From a checkpoint of a small transformer trained on Wikipedia.
Architecture: rotary positions, biases, untied embeddings.
Training: a variant of SOAP for these matrices, 175M tokens, 2672 steps.
Each number is 128 + 32 x the weight over its row's rms, rounded and kept within 0 to 255. Layers, rows and columns count from 0. Numbers have three digits each. The size before them is the row's rms in percent of the matrix's.

# v: layer 4 attention value, 128x128, rms 0.127, rows 63-83, columns 0-127
# o: layer 4 attention output (transposed), 128x128, rms 0.0814, rows 63-82, columns 0-127
# q: layer 4 attention query, 128x128, rms 0.113, rows 64-95, columns 0-127
# k: layer 4 attention key, 128x128, rms 0.115, rows 64-95, columns 0-127
v63 092:149139122143142051127177113095167088140142028113144141154091124139152068143142131137115113107130095168110144117120130146090107136116098057170102179103150063153126085147104132100134160094086122115109140092099095114165124119192174098100168129088118100118131166168122076141122057124159104101112072145156139105131123142209127129070152110084142099087116164112092175156153127154187151194152
o63 094:094164175104115122124079154111104194154116121096126087109133111159108145155032138134109155145093084105147116111081099116111115126165110168142130102094088106180169118095137118209164122151145099160114157140155111157123178105105129131126132126186124134086160190036121145139115153071160103121130130124145132103081214142174062117151086125096137085150051169127136100128082118089154114124111
q64 092:120146123109115124097143136131115143133152077067163118048155090144122162098140142072125150112143120140108113172090151103116175123100100130127114100120089063186149133126114092101164153121161190175108125107176172204092174110141097142128172153100082102107103095163088094081105139074174133070062110084106121169135122100131098131087130124194108149101161110099126137126110047158102133194146
k64 082:102103111137150145106097154097118123077111169139113078177104119066139090154092131139170118104158114060132177082133106110061139119135167109087125144151185152110098101155149115121119108128145183106075111126149144126138090090136090131160146131181194129110189145146151102111138127200110111232164177073159105163188136132102133192128149115080162131142104050113106110149095096155146127133102
q65 111:132157081120140112175170081211191166095187161157085158123099156135158115119103161157159066097136097141092190141116119157118105115135158180139162150096163130154083103173087174139152144105118149119166157144130109056104130169074092113151105092127177179115132128175189139135110186147122202149130100127104110122106145148129093119061130105119113106130111090067123111147124118193151150117092
k65 107:083143148114092154089087104076132142094121140126170144058054151142156143178176175155140138152132172095113134100119154161122162131099127105102084127107168131136083165087132207171158125102164159137116096145111086140157117152147177091113126158176168106095115155116145060101090115112097098168136189102141128070140158182093119164112118138090088142110090136192169125185147164112052138127105
q66 072:068133093137105112107153066152193144125135143151069185131143159118171099116113132143176089123074104182165121169091093163128165157146169140159132146097148141147097146082099121100141118139141046151123136133130121065138081145087149123147114102130140144115208109136126148117102135145157079138213008117139123117136147154180164101149138089124109086126118122119105145154143107104109161174057
k66 112:105147112162175145092092129138129145153134134131071143140127148150123132083118115123087083144105101169164151189108112163145126149178138167148109132135084175123153158131106060094149124157125078066154152092127121181166092127117134158167102096066069090062168134128045204146099142156141092123189036153144149142097111120148117089132098157153173087138172152141105165104094136144101116161101
q67 092:147134109082092167131160074116164154153112128142138183114111086166171106090102110052089107135128089105111120080152117111138091092101118123148108146111182134137142152111138126105122169078107125125117068159136076128076130118160167102118073065110140084133092156124128127164062113122103088113146140079136072068108055157128072171067126120086160118088152164120056145146078071152094116121117
k67 086:104137125057171181180076118157142092125146162148152091093105111118091172069148089090107118153139148119144079136128144116193098121084181070114120177117159164146129149163161083150090149150159109121163086132164111104140120107082144153158158096106059121166141106124131165176102064124176133103153174099132146139132129108135119151104189150166122138098123162082148199105059087160133183111091
q68 089:135217147119148096144125191114120141122147126159139088148128097082085131093113138190146111132197095101100154128151098105151117122132153120162116145132147146101126077102104052101140132151145141063130148121179124106113132141082062116136103137072185138162073104139126113148121100138092137132204110119166107137136142126104058097145134177148077094122138117128171119135206177090191098047161
k68 080:080138128170104214125127114136163161115119118105145183119147108166140095099175095174150106101130138069110093144110144177093146138199101137083156125117095131107140106102150116176121136059135104158109133123210088117122136137152158167145149079141145101065148170193177066125165132108178104136084113087157147112147119134095097128149178092056130148139065137130094093146181159121169101095136
q69 137:037155128147134126121139141122147112108150085159098167151070151085142074157162159159164164097130121168098145122124125152112156160112159141094170132140201102128106100161122164145107121123137045078107137143112053065089123122132169101098101107124096174160095161107146128097101148148126146147200160145097074169157106168148161091137140062072130144108123140140121141129123140160133207162054
k69 129:137170129137073088159194149132164128117107141213162177086089133123153172153161154162133079086141139101122165106084166142108161069137120181122103124113182118159118105128096177140158145088081153092148183155141110074102135172081160074134120142144166161110132160186147095082079083142103140114132127072109089102162145148091105072142152140079101141099104084114104111140179150147159139080146
q70 146:172123132137134117188080181070118061205105098048142159124137187115110102073064123120103108198163134089156097111116204112156149083121108122118094095116107097129161159147149122125178092151149197141083125126116179212156129128132106090099132161105124116107154129095116159130159123143113087123090100143175162144135147109088158152123121161153139130132129138123161173149121159094046123109137
k70 123:111188170157163126148148224124092102185188120157148141172111128074091124114115190176112114149120153122119120143138151143129154129182185159167124140089106159106171109132132090170141142148122095028137158101137136138200113137138133150144088136145056076092143142117101148124105104131120098114177064138106141198147094114108123105132137205107112148132184113139152176112133168146107124079133
q71 098:091125108131216049097112151129123156181086104135161161126107134148140087147131071165131142147169122078145151154160147147119140096132122153127154130100142120093141121136117117158127135161106118147188146143189146184163074176083157108158126122163159087139089040119192138167121109152105152139137155165142153131189115096143143151135093178185138158042135146098117121112064114157189114078143
k71 095:141116132172107126149141081075060115131154158097133125136139095140071131139096119159132121146137122142135163161077113120140164153139114133142091130153110165132133155137150069145109145144156090067087116094080132136162120185095135187190114052028116166146139127074120144167153145095093165158107095101118064139117106158131121160047150173155051141126099144133173126172077075119148112111160
q72 093:131115077163092080136127160133109147129114070105116101126128134148132075146135093181183134117129108190134127144117165176144088113164083093130154118102169124108119096131162103129112071131189132182128115109077094137130088154157077173077078097154087166155165130189141108163145151180152138083141126118138052172140134102107127194090095166172153166171143142126121122093098110163106212179106
k72 100:156166128147177150168100142100124150126137146108137154129144079076196132184168165130129145028123179091094112117198174122097138142146158083131137134085131124166071113138137106172096141094109121162119127126174133161158088096151135197155113101158099139176153166183106068126081122127138147107102108117173103153159155101066130121082083123173104159138165124140158155072096094093149085154165
q73 101:142110151136163168133110053182130145097188164166117100164168112097115160089109083156082069132119102118169137172122111043127091049184118145107088139123097140090146155075111088138139135144148128128171102113134139142115086123183075125152073054113150117140144116129124133154123077077114132126077075101150140131126099154193089108109165164174162115186164161146154144119149149097146096105112
k73 106:114109144127108072169147075096165108118070093153101133071087163169137137105094118130123045127150099124154165084084150147086147066068128142099088146131209090197090153114118144098092127081158135154135161129100136045113135160092167082094104152145165182118182173123148093136133152102132109135131106114126043131096118181109147104129164147102146112133127156140137143154155090110149130089091
q74 107:117147101122114121071192075146189135110123111136131172155120082172126082081171150159176127124119130157120153144129106099158173123142147122093212150071110164187102150128142130110145070158083120079138131120116097127133150118113175041132120147144147093154160136118131148146114126104121137161203064085145163120147155114150110157102203153096092124099148109137138084161201112061148073100103
k74 106:142161095076112165089097153146129066130149062087110128072147162154119114113102160110113099138088203077122156140116114143158109154129119134133086120130125095145145148107069134167098107150113154143131079181089086130067125096139122098142129140117176129187129095142087110114083130157090171106107190166135082096108065101130141143085151097129113151179093148139156074206136131129140202162199
q75 100:137087117186115104117113104019178152108161101140139130093098120154114076163175137144120112078137113087156121127162155093128170146107145082091124120070112096092095147171179172112099145165167085145121079179206131145101180126152130148120194102166156156122084115127131142141113120143150180112155119180104148145123107085151163121103110043157187117134074088150134098145168118140122132159157
k75 100:141053091124128137130162161152082093158102165126201158194118149146172139062072090140155095112111101114131154120136107139121120192149100098151075167112146118179143108133125115091131135130098155121094077164107128150149113115128141126086078123143109095099168074078160141159153095104128150172167109128163071137130140141142118150179078160218137136146168152074175095080136151119173058153136
q76 097:144084155139086100139139126144103161151145136120104166175143127183063143108198115153142102158101145089130176086101119118211118091172166136160139105148120150139136149111145079168155143154066130137123136104187065159129126107130123099126135153149113169075047162165139119142181112181076080135110056160144117137122159072102179097149183115067091153141090152107118153123166128137095135173103
k76 096:190098152101140158123090104154105144135135190063104199127088162159143122109157191090112167083152128150204078099071146126142132172136100110117138171156156129215120155144132110063171112131148122193122146171117118081129150179170116104089097136098145114127116152111144109145172150120062108168087112172134109088077122145088115142120162088068144095173102130126132095092087148119139141148144
q77 091:144121075124101092152083142157089120082139177128082135184152146174139105176157149063126106128133095120106174096113149111148119143178093113121130080147096078148184122170096121110155058163100164109158108125133134097099175122114143169135082095073097098102155130151118149157170151058117158124129135075154137147162092146122181164167189172134159103176147124126160197109119182105148126112049
k77 089:095144153092153105148119143126182132131164111150138188135149138104105119148069121091071135119110077144084110160068120136150109085088046129121132186056101107172118126131098146136132106181142134168168121116195113166136184081102078112146128127156142126163119166171208152090145085082121143090085120169177145141106145131131196107067090173161152107132135071152136138107172123142154158141107
q78 096:132138159120186117129131109090094176123109160069108048126098139080097148191168161090100161142131151104160082105098209101123153139151141127144173108134129159165128154169108087165085148130078155128176181140143063201145069083116108167133098152154159143127127130134119162122141145178101136150121159109087145160141114162159106135179116096077099141155183126153100125090142147133037139167119
k78 092:142092099148169110173159090127121124133111139161073144156054111122172067118171110148143123093136131169158186145114139133137146142155110128107113148122103148132092095101114123113185136117116107154163145050127120133121160154073121151071154065114145049101100157153182141094171114196173126169059130104094154100154113145100129104143134068144134116135127080133060102142047147130187098153174
q79 090:130070065154122081106104086136163126149088086107132062115135090162157149127153165107108074139099094066129114132141125106136100074157110122073082189099101150139086173131156159144125094107116152112180171183097176141154096146105059160126111180152133159129145160181116126122133072192107145130143153111057093123160139114086119150086092158102114142147123098193195128102073119134125148136106
k79 089:131178156134118131193103110101120170153090194044119145132153084081139153105099112099127121114112147153090126150113173123198103092177111111079133096121029089159170155135066123092177104154109163131096182089095109127122120153081141164130115053099154145147129129143110125138139111180131113087130036161139125119154144091090113120159162137096118113182111108113131191111125141117123074138110
q80 103:066215100114137119176086156125173117125159102182074051149080182131098077156151140125144091107131137168184172111130122119150151121169099134138156125130210073086165116095099121163136147093164066109134151165128091135143130098152121082097073160171083196118130151092147157199147125165106154156145142091125102133143155150148106088056153105155121134127109120138139134123130136148129179128105
k80 105:142155144198149117161122156092145110148134141127123096133117177178121094167043138134129137152142133144088080104154129134087092194129158096139094162125151117160124138126175147108089156105147053112126139125118110130172095139122123179057148120123116099095176137066156103128169154090144101141151040128113142141050104136137136135119135168166211154107140166167166235094132118132103149121128
q81 096:128114119121158164066131153162088125146136118158136092114130093141172150145086125152129137157128079145172147201166093130135149163139087095166110085135102106096137148123190142155216102129119106150121143132068174154133193110155109144091086133078073117127119118220043144122132065069114114118108123098144087157161127138115063153083143146093137180164073148130119184132095114105129111146142
k81 094:142133095129089162132141128171152194128168176134106174097104146116134176101107144147092088141087163066064073043140161186114160116151143054140150110091134110132101097120137148094166160102124156142113137175122123106042111068075121096217151105149154128152143134129134119078127110112152118126111111078178155088131178070136096119155084155122116174116095146135152134100132133145156116163170
q82 111:116137130108111203079213132159101173136149079172149159100142086175072060064169111165136111165122115145142120125158153118083102124094100124083138115167104120096161121110124192103131202121130147114157128152140102121125137149108116090089106121116102088099091159133148084134155168075103128084169151131107128130133114195140125073093210082116137177135105097111139105107214139164127139117118
k82 094:133110139115169164151147144126094116151076127091167152177125186159133168106124141183055094112045128219157091112123093106149171125115193106133169127073132097105172144175082134117063150157111135106100087153067085113107096136196166128136159110126054143129080139089126130108137129165119116164152144143139150138132122129103153141095081124091155151126116134148132068083085125175135119172162
q83 096:137145140086129120130087013182118056105130134113122120114078164094135125084190129155099104152139176077160095091153182201141141173098117133139171153146165096109084097147077142108125151129114085123127096114151139098149156155116128160132094115093177106141118169161101151136114216142135140144139104133102087075085137142187096150122132121122116118139127162110151177221170129140144138139171
k83 093:107117094135150047093148158121129050204127177131132136161179033174141131131121119107097147160183159162102123152174146092132142061107138108166129125118190124128109053089106147170116111127103107113141104151109112125117111069111160088122105155131159092154139165102150151089153093153135116093125133146102145100175088040146115171163135105159187096154140100123112174143141086141114164095150
q84 095:099112139170126095118081106100113162086101138137071133139216137081115153119084144091172193111128104113152057128165164139188070184151189100179095098095120117111110128191099140168158099169140165130094123117130128119143112139148135162151127132133036113155119158105066175088153128130126145105148150145105115163129164112099139174114187172098095126117135111138129134138058127055126095134163
k84 094:116138108086114140144137124151217186041160144150165131102169159126155081216117095148171140121143109095115115157051174130106131119147096093140090147154124120177115084110154147108157087155114188108089094105158126142100130112070136124126127062172147091125096167154098051089148079115176139150133084066158102080118131106112108134139140128133096116099092107128091081158151131112160158154128
q85 087:088118133143130142123119170139143103145130079128148108199108109158161125133085101132125125092101199112116072117042022109129120163170150128137195134150115116103142121105120132122201127188134126038172088178141129133097110129080128148042098116130147187142130139129135145115136109157119184194153071059128112138122150157095129157132170144135115142144146119095120082095110124130102124110167
k85 092:135148171133176099160133174137113110142130088121114147096147109103092127126088119176166126133148182066152099108114142131105091138153125162127172096164112136131168143158124105154071126103114133093098125076136138094113140051133090129107174108186138140116081163164220122119086077163155097136092138156154101152084119087123132105120209143106144118165181185136189168122188102136097119221111
q86 098:197061141113159134138112202047116065171078130182072094107069144115167123140131116145128069104158134121098099132142146192139128153150097139124125188147139099147151112169151113137172147137139089138134141097177120137094116185106109103088185063124117135093135092115141170098175136159176164139088157191111135142155151105112115142114055109171135139135099140186155172159132129117126144140081
k86 095:126141116146095085082123080127181131167105116134127162117143068082150132199120159168124107151078120136134122113154119083138124131118094121157105159162137145129075139108105144117107090117101100128075222115143145189216149108063127088134119163140134102144142178102135110073063115141047111096155152134154110178181143103160092122118174152132135153082169141107130158127056121107063100127106
q87 097:133097172188140139097164160176116084060115139187148112082154182097109102136195112134163186138141112155138184144155134121111103128129098147124088100183141073122109079123184146128177166136173127074100109109072167171168145186103123105153153124100112193151171152070150128148115158123144125108132105065109166140166116108132123156167160140061179072115078130123120165118115120108151106138150
k87 088:139120159176127143100112149186108128098148122117159110179127202144089122164099111125113167117119138129129121095080161112111089163107124127126082092175135094119089052095103112152077106102146165125117145170109155127160062071172129127131168102114110195096200125085127144184147144181083139146131115119106138237135144147118149119090104118164131127095068111135118172072113122186064135102138
q88 101:079072067123196113095173143148050165125159118131132141109098118145153101118088147148130147109114078212108119131062127155186124208138148134141119140154146134176146142154107147151103059131132103127110093122105124128109095147108197099139134113160156141149174142084122095165103125169066162156083096120125141180084102136135152119076145107135104133117134153110187095100214129111181169108134
k88 099:133061094204111200119101160115127090056139120149133123127131153146070172125128101150092105116129151132127138073148148119136109129154151125152180121134136055114134123185135125136043103162131175071095083095142105124140155135178120097094106055139138091111149114098110113206125074054164135100070122108121122155123108122130201177170146147109187164121132126121088092139133100111133117104141
q89 098:147102091132172152145121140101164112089111121122137168072201168087151159116065110106182134150114088072125141049120137104154119088149085110163191117131144138153201122101136124071127116080159127113126166109142184138092174124119121150129100103104163142133154141115139175211202128095156184126100148141141115146097193078115077083114085115121127104143101117095109134105136087123161164094177
k89 103:112147198124130102072073134169168054120130136144117098121140131108161149137149137117092151086117139136109070164125137102117092125124176150136191139117110152082186126103124211062144190088164120061095101163142219143148087105114112166109126117137140131136171096143051145184129094082114119100141087154094148089105149129099101116130118131151116114062105160077181143118112124142124179119122
q90 099:121153130137157134116145119100136126175151128164121151085161176158151127172106076203119156130130121110182167128163092162169087112175060071131157108087093173135126146161095095135105130140144153108104206118184134186096162126082183087168137096141076189161188109160135134133127145140105090121088137163092146125133108196133156139083118158112118130186168109167088125129074106073151164141110
k90 092:200123166132096089171095099110149113209160181112096147117121148112095124220115156107127143143095108125219099131156153102086070119148104159161069117089140084151105130089160145119096136077135180162133149122138125153112134162130137113160137080107139149108116121143101122107070119100145146109147116083125120136083154218081103155157112158124060162060126106134091099158087097120127162088134
q91 097:121124166144079147138087078195189165142117130141145157096149137082128098149093166092141154116091130157158079177131112110160097141148102133094158097116076072069147220178101143129120114122084114111143124126157148123158143103144118136172144139129099134155194184146116168164165119082166104100121062148168174113109119112150151144156136211144182159088132105125133134083117079172089125195129
k91 091:147083134070164146151120110166166180101085166118112130184168140180133078075107077139143125089118119116127181161102091132138099146143105140129099139151168153145140146128075159136115178097117141135155134150140083101186128135095115105155145160130130122106218130166112159112172048113147151171174160117166136061125158164148104145151157106143091211130087070200146109172145102167117117130164
q92 098:083103150110191138133111103129130153133164065100146108150137170088158080147175143107146116076152126121118136091156111133097163189116150146107075130117184138108137136131140136188166098099133071081123098106086138098175083107120156156128120145128062132096134187152155118097115128078148150198196175087139141153104125135102114127124140078098140164062134141157090097141064070158120221106125
k92 106:107146113129163129125099157082150062143082189112133112130145157139133068127123157168157133169103110109133086137127133181125119154080112112122128096139157152096093150082142096144121095181094138128079151021167139096117112162120152165131171142115172133100157158143133078156090122138110067165133128124075148163179106094101116120202175110171144158135091057170102075111140194130177111168103
q93 103:124088173109114119138179124162211130133102119114069133180110162135115040128139135133189175129127139136145105161095114171119114084132114124144142135112089130145120131173112140120076127037092098145138102177136086087064129094121106053096111122184100135142148156121162132094114100091111146094071131147120134100094160177139147179058148066173091133093111133118164154128092127186103119143086
k93 097:163091124104149161158055087147191144166100122102119143172165143137156111147157079176143107110175104095142089156176110133107131128154150085114151110119065103160131144133101165214129145083128093130122186161128144105106139093114117206167084113133093090213155125060135166152114115130112114113124172114139137088129134185140078200140184112138094142161135144140141081164110100077130109162144
q94 099:141127114200149107158076071161117168151110169153160112112086167160088129089095078119120107155177083111147067133131147140145083094088090150121089156116076096166110097143189088126141138153097164180159132135163124149113113115033133141120109139109138110164182185180153140141180145142129120132151129131158146159151167089106094146126113068147161126159108165076202130095093138100087086095163
k94 102:110084143176149210186112138127105121145107137115193135147186100174118161111174112114105129108114138127146109093093101113101100127168154102100171153168085068094144180101133188137133169153075084074131081147135120090103102108123145122143138050096076192142153138128144150208078141119116113149090137171124133137115119135114081132087117132130134040127121123114124147158082165188135088151089
q95 104:135127101139094144128179110160143148096101166126146064113114128138076111125148129085115100117152145093146124114106073141103131126130108160135158074156139124162161103141193073170118109141137199167166116062144145121150137148139113164089074105052106175154130145146126114105160176043134197098155112097144125131085140209092135102099150164134152112125166162192130101077121068105145141170190
k95 097:164091082121188119161092142165144135164160102117063099075130108126173178149194220134135101080132126124139118106144128108108108127144113122117111092132098123102080135146146125133101097125085109137076103152145139125153094130043125155093139182184186193112124166183145130060109118153158149148125169159109160118110160063101098106114113126167122162140189100110128180080151116196128156102123
v64 093:104118108071198168138109055099155120103159081129131137149135063173112118142143146067067145116124098114145197142120120121142142122126129128123174113101106169077171108154101110116089130110107128143141175113109112122080091106158089110146155139111084122141075205094092127142103119171063147169103176185086103127138102107138126177151116091134092094170155199152083152121132148056189121096133
o64 094:131215217125096158152088189081138137122112148119144169175108168149156161161100136164138159107116136162081196161092107124104197098167135144121106088095149145166168080105111135125151092159156093139115083139182136125113136130145154172102052132170116065106094111118101180104182114092143130177105124113158138114124167137160093146153167179133098111171118132138128109110073120111096107093078
v65 108:138071166093106104148133163114144122099083151168143150131094148112124171174131184138163110119135093222132096141063072119166131151138167124131144172165199122113207080112149127141158077163076103119106088125129161115083120181118151156050192071055119122117109100101142144139165163125133075148106140130119056131104134093149155131132089128151118080123107123118098097114112157113128156151092
o65 105:204113092124142126101132090133108115112083121173148114159137083201138110138098097152183092151160114167158095104116125102154095137137131138138062168138146112128082119100135115082091112187145126119152145177104109185103231127055085156100141139167145129121123058100145150142158057136128101159112125078132096133137128168106113170104125164155149166136170162038131121095134085177115113142104
v66 101:089155196142142154115134138139134119137182186062138129194090171145117132125111144183125108144132108126147138083103085150085100125169120091148147090097139107102131125083117135122114139092109110175131138188135138126140112093157084084126157186158150096053069160131154155071087116110052153178106140115074130141136107144137160090159087183200107171126137117166113107130167100097203153093153
o66 102:111154151129176143176122122071135119160138111160135132106072095157141149084111104124167121087110108110108065135157120112084137149215135142161108142107126196109130061128105140130069229181139124066100107130158097103149101155093137127159176151170115081120117140112148137085114055099110105129145144128143148114183086106161089107165145161165091106102150140207143126081140120122184158124169
v67 099:081120173156140095137161114138123102145046176106131200171129185160083138177106128163134162090141082131138073042096119178106134126174102168187148144134105117104121108118096145129110175155143156129116092151093171171144122111170118166115114145108102137079128140096138115138077134163069102151180103183105194136078166106097138103163163109181130105131110119114093075088131138107159155162167
o67 102:120118149118122130151127052135168168138121148214151120126121108082152110083127163141098100138183152165111121121160134142195189166125201166154114180123098124112114148124080072199143103124147079082097096139128088116100102137136094089162134149124145096109107178151140083116108082149125024107172108126114124101113071127141144124146189147120156104102163167140100132132137125126216107168140
v68 112:095123129137153159116107118094141135091130054068110126113152146110132126075101179131184139129085146094079113133198132170115047096105139155100129182133124116162137212125133131159147128092132102155101157149147094125159114093099106088170127083166107109173170100124097102117162164134119168060102118149128168143169123097065101076156167120122120123150115125189199151192093136193161142130138
o68 106:141161129116090137110163158149121063134180173139107104121119156156109083145152092155122091105137164151085143120148153111110085139159120163169177087113123149160129079113150148146174137069171069094115132083109173141163096190188080116160149148137092148089118160077119114079129168134176217130148157076107113141119166112113119062090100122121040160113094122077100102141146102136147160162154
v69 090:086176147144162125160088108122089117192164131106126114149098175160092125118093134000135184140158138117097157166132138105080147112157146153141169137159108120169122169170055131108093155155111137135163100145121084153180095141092147136113085156165077164095147099078129141131184110114102145200153158150062122168086105110114137092135088160136140119157093157173150123129100089130081132104105
o69 095:131115198181163131133108140085192159111147103241148144184137144128167158163113166167103204126122114142064152158121126149133100069098092128123184151137106130145109127146170146141106130094132046076116153126145138036092140077193094144112159100154104105136073096130107115123115081138136106111135175098125140140093129145117133127121136146114117210136134108145124125113100127120164135064141
v70 091:115118181125153077052138203148129125125117108141193093171138092106133087128158155136146138110103172162129146139174067092131103167135116095079120119151110107124088099159136178184134191139129120096103118145152077152152134113125145113093151103066166107162140111105169112203121113092149100151143077163172179106188111097179134047113150159134124139157108115103064101145126112089133159077094
o70 095:157100111094111147147121071166113114032154135134120179098140164068103127116122135132143104106134059122157161068120166149148142141127136114145108124105101111136139121120118106127089119163181080126081178131108121151124057092089133076138117127122131188172130175088121151140115114140120134038052139140127138191122185196139076111148099149126061069136202114088131156121090128117133103133115
v71 090:140132099084169126115108084102102177130081116146111071105103076105154168158133109152106175085123169146181100123141184133136107176150175067143105106146088092076113167119072162116144093145072088153149109072086125113096140084137123156127154048050107190127160093118093154100149165088135157084125126141172144144108136097160093127121124140104100179116157060158111156113137130160103110114184
o71 096:184090106069067167144110188133112117123134166071141107114165103143100140072092201104091090213143135125111104101086133168132078162144144133089139100167147079139105107153176149148145138145145116225082107137132146106158108090189165143103167134128150061108103135141156156158116097150152098095162130109120117124168153145110114130073151120068103104126128087110123180160149136165100170165107
v72 099:048147104132161127152165118065151121133153130181110117089142148158183169100183075110093164073062150173177151092087181124102106120171122094119145073116163136107157103121075155129110114126155056115067143134191100073113152109156100113173167092108118130115124175120118184138150131128134154176118104116136146132168114133185118139080106121179172185132125122122105142095100095147088107085151
o72 105:099167149163101132156125181128112093126195144105137128129169056172139129179074094088161082149132152108105135093120077125109119203135105094182116101156198162105132105122165093112146111125092124140042091130172163092125119115141196099087150130138149123104163121134090133200077126153135141165127088170143127160083157156143160180132170138157110115128171140096126183128058134068135128126129
v73 096:112091150150169173114037100102151126143170124130078087132105115077138155112091185136152141069132148086120164182147100115115149102093137142143159152185085108155141146157106166118130111180111145114160101114101134119167063057115111116151111118146119197183141113133149166146169105113096192107144135183075101127170129111123140085078106142093133107096125112124175118102184076133159133210164
o73 092:125157127168103184101078159093084160133101161132111114121106127098142173136120201144113079108125139101108158169119164137063107123127121093148122107154167137174066119071155162213149081076149097114154201189141081142118146145186151149150174138116187115110082130128106133118118093168099195153123136118139168103169078105072130087131095113088138153112156118094151124130097127175137168180142
v74 089:057140135178134104056159095117134107113129156091095241127137142091117081116068120115164119084068128107095128107116123141126129106165098125140121131136149202121109141140120139189132110167096179146098101129079159127173199101120133202141136217149128135056151119139107126154083145118109100084100175112120141131094097143120148138100118137099129155127140169144132124101155178053101095122136
o74 087:128095114156140079134211111164152183103120156129124093131113121132119157171134129203125109190147113197122161134165120111148126131138173088132122133130101131126132076141153227103096108148098139082132093135144096049133075180133096104118151135073097122168136151138091106121102082129106100170133113126105146108107081129162078114105203121109103114139091089128145089140168119092075060163064
v75 094:124126129190120064134108142065138088136152065068128174155153148153148122130143144188084106102124133098166099079138164120150113094134134134135128147144144089157107095105112144081165133159100152123120095199161127117184132147152119127106177104134057107118163240087115139169110119127085131101082118043119151140073115139146095158133183124157119149109067138093074127137091107096166111098127
o75 102:173115147122141138168138118170054121148133131155153158132172087129185190115137103103117103118155140145130142087188115153156148181074132129146097201054162196115112112113137092139089120077104108121170109155120146097134085158150099145116086148088062138103131117152166080104133166132159109143096102149118094127150075123122149041217088098175125131143154143154160158116110138059105118124152
v76 096:167166134160105040164111193125110154107150128082157123146187144194130113132078072123167114113122154126160127140102146104146157126136097128113084108154136140134143051091142127090081135206112132082126105113144154033117169156119168111102117159140187142087119153126165129144142102170060104110118170159114163124123119133129101107177149124132128126097080177120158053137174158143117183105083
o76 103:186138149038174095129138051119120154141115046102094118078117107078171121126160118171158102110125121117133132095145112209105149154132139072184161123116136151145090095160155133097132108140121152113139145144078117165142124129121141111100110103106159107205097039183099120135162140054175093125119132123125127129098115179218140163135147116163151133096147123126080143146114130117191112119134
v77 118:125116141135086129131146149124132120170128113107107160107157125098174144130166111122124030116123163053103128130157121146120115092126088116166091229114162139104192118113063108148143174108092161061125105132096112153177120178113121100156135151104165126119160178133115086156138130110158181069129068153043080115141073105190135113137116112170158096139091128105130144176167171127137132130082
o77 126:125138132133146101122236228145065140058139129133099094199161119096117119126188123166168165101146097126139159149123117116151142134153166115138123130203142107145126131100122078093164089114105166108139157135131138175126093130102071084114117214140134115149085141121141116102159113160097110152121113140139146120149092133099161109163109122121068163092220089100123132082160186119103108154137
v78 106:123126133137165119127126132074098110157128137068115214148143153166085152138085158167133160150159159166150108140129133123139095131129098150204160119066118137133101129175162047126092156148190121107136055128130113086135075120209153085086180175206117096153103083129106130106115152142161115132114116152039143154132161142099133086125108138168151146160093178163106156087149114129128134163133
o78 111:098136149141141115153071074100189159102115135178085094119140113108198137179130066131123122125120114118084135101175170099163103151113096128092147177100165114156098095144123159164129126151111129105114036159107081128196154131123106151198142146158128178083195110163092107142164109117124156118149162102124146186113085090101181130131138170125108122210189129156105109131084121138167133150170
v79 093:134139142123128086105132136026098148136112135063108175112146146155062109162153127082191111119115168191109148156131122143137114118119114068162121103138109169099160187107134201153133083180178093170117130132091128132125110122087176090117138156125165148126119114135154155153134166116132072142147182157184124134112163123185191153109153117153166149183113136124160166083156114153069131180065
o79 094:097078122078113125094133114153178142111125081123083094071166194107099139185078092181145129135115140155096139118099124154153170129166122106127101132114142130137071120102167207110086114081154110153071130124061077101135156146133190030123117097189165120118134062147148110131111118127130133106135144160105092126112177148194154161079121147133160111121157157096137132094169128130104133161063
v80 107:168135109101154161109116108099101163145120105026103130100147117140087138096121134102113159131146121159130157140127128106194130089152174131157112059156142124193095150161079089095104085173175124170190137133065151150115124048075133133147123159182113113162084100178109142109118147145121053083161105186163159110158117170084152140133121155094139121141115181092142125116162138155094156190132
o80 104:070105146108117090139084085064155159165104163094112097154103131077115164150139133150134115107129077169099071145115121154148109119104045096160087151103127109141130177110140191125148121128124020152099137028082123097173130134148139145104148105151159150143139101134088145136160113167186133134147178125146095128094110118150147141099172129056194104130124106147138108133134059135083175129128
v81 109:128148137132176171126139117141105157135131082109120070050128141108135187122128102127101097084186161096146130145150174166141089116070154075111167055121183107204103191066142125139112141143166096123121164095119167184142097144115156091102097165150114145180120115186138121136140168095138151056154127111071129124120080105097119098163115078151131132084118120201104122125141132118098095175156
o81 115:144164141153127100136138178087117104151068138175121092108115147126105075104127140137082138120128140100064061111213107139102152149122106114098129138125120099166056181137185146113148072154123170148100153069129074161148113129118128105137183168121113109133113100143108132154120123196172156081157152138115140135203174111125170079122082092085102135128074120135154122140067107052131178086150
v82 110:132067146108113142124139072140083059110084110081096125053158130087141128083127113090159124131164089175136095116131143134130140149135125093150131117133146116145126255090150185095107081130121116205100166095147149085121107171136123183136128102134168160156154053121178137128144051143140095058104158104125093151108138157117138169135152128113121095116118149122164160159154122172127128170101
o82 109:191102122129136137117086195105185149130111101132096176078104135120139060108119121122182082209129157234137121102163126126130135087124092060131138143130127104143157149143148139139148090111130148098126084130061121152139125146169160134121168130152067106134149046085133137099113172160141117123190131160170144106149163086174137139109122067102141123122104134109152181151164134139124171178068
v83 090:150119148109059119138145112129126218168154123191091064141194117151059106151140073085137136153109114183123126148102145178111121153152094128158175136145046099119149129104140178134117081155100136162106183075128098175177154118079084104139164107122167090127071131170167126142102114152160125096156188161125130145056129108116144151103146150129142121157172147155136099155177166146131127095119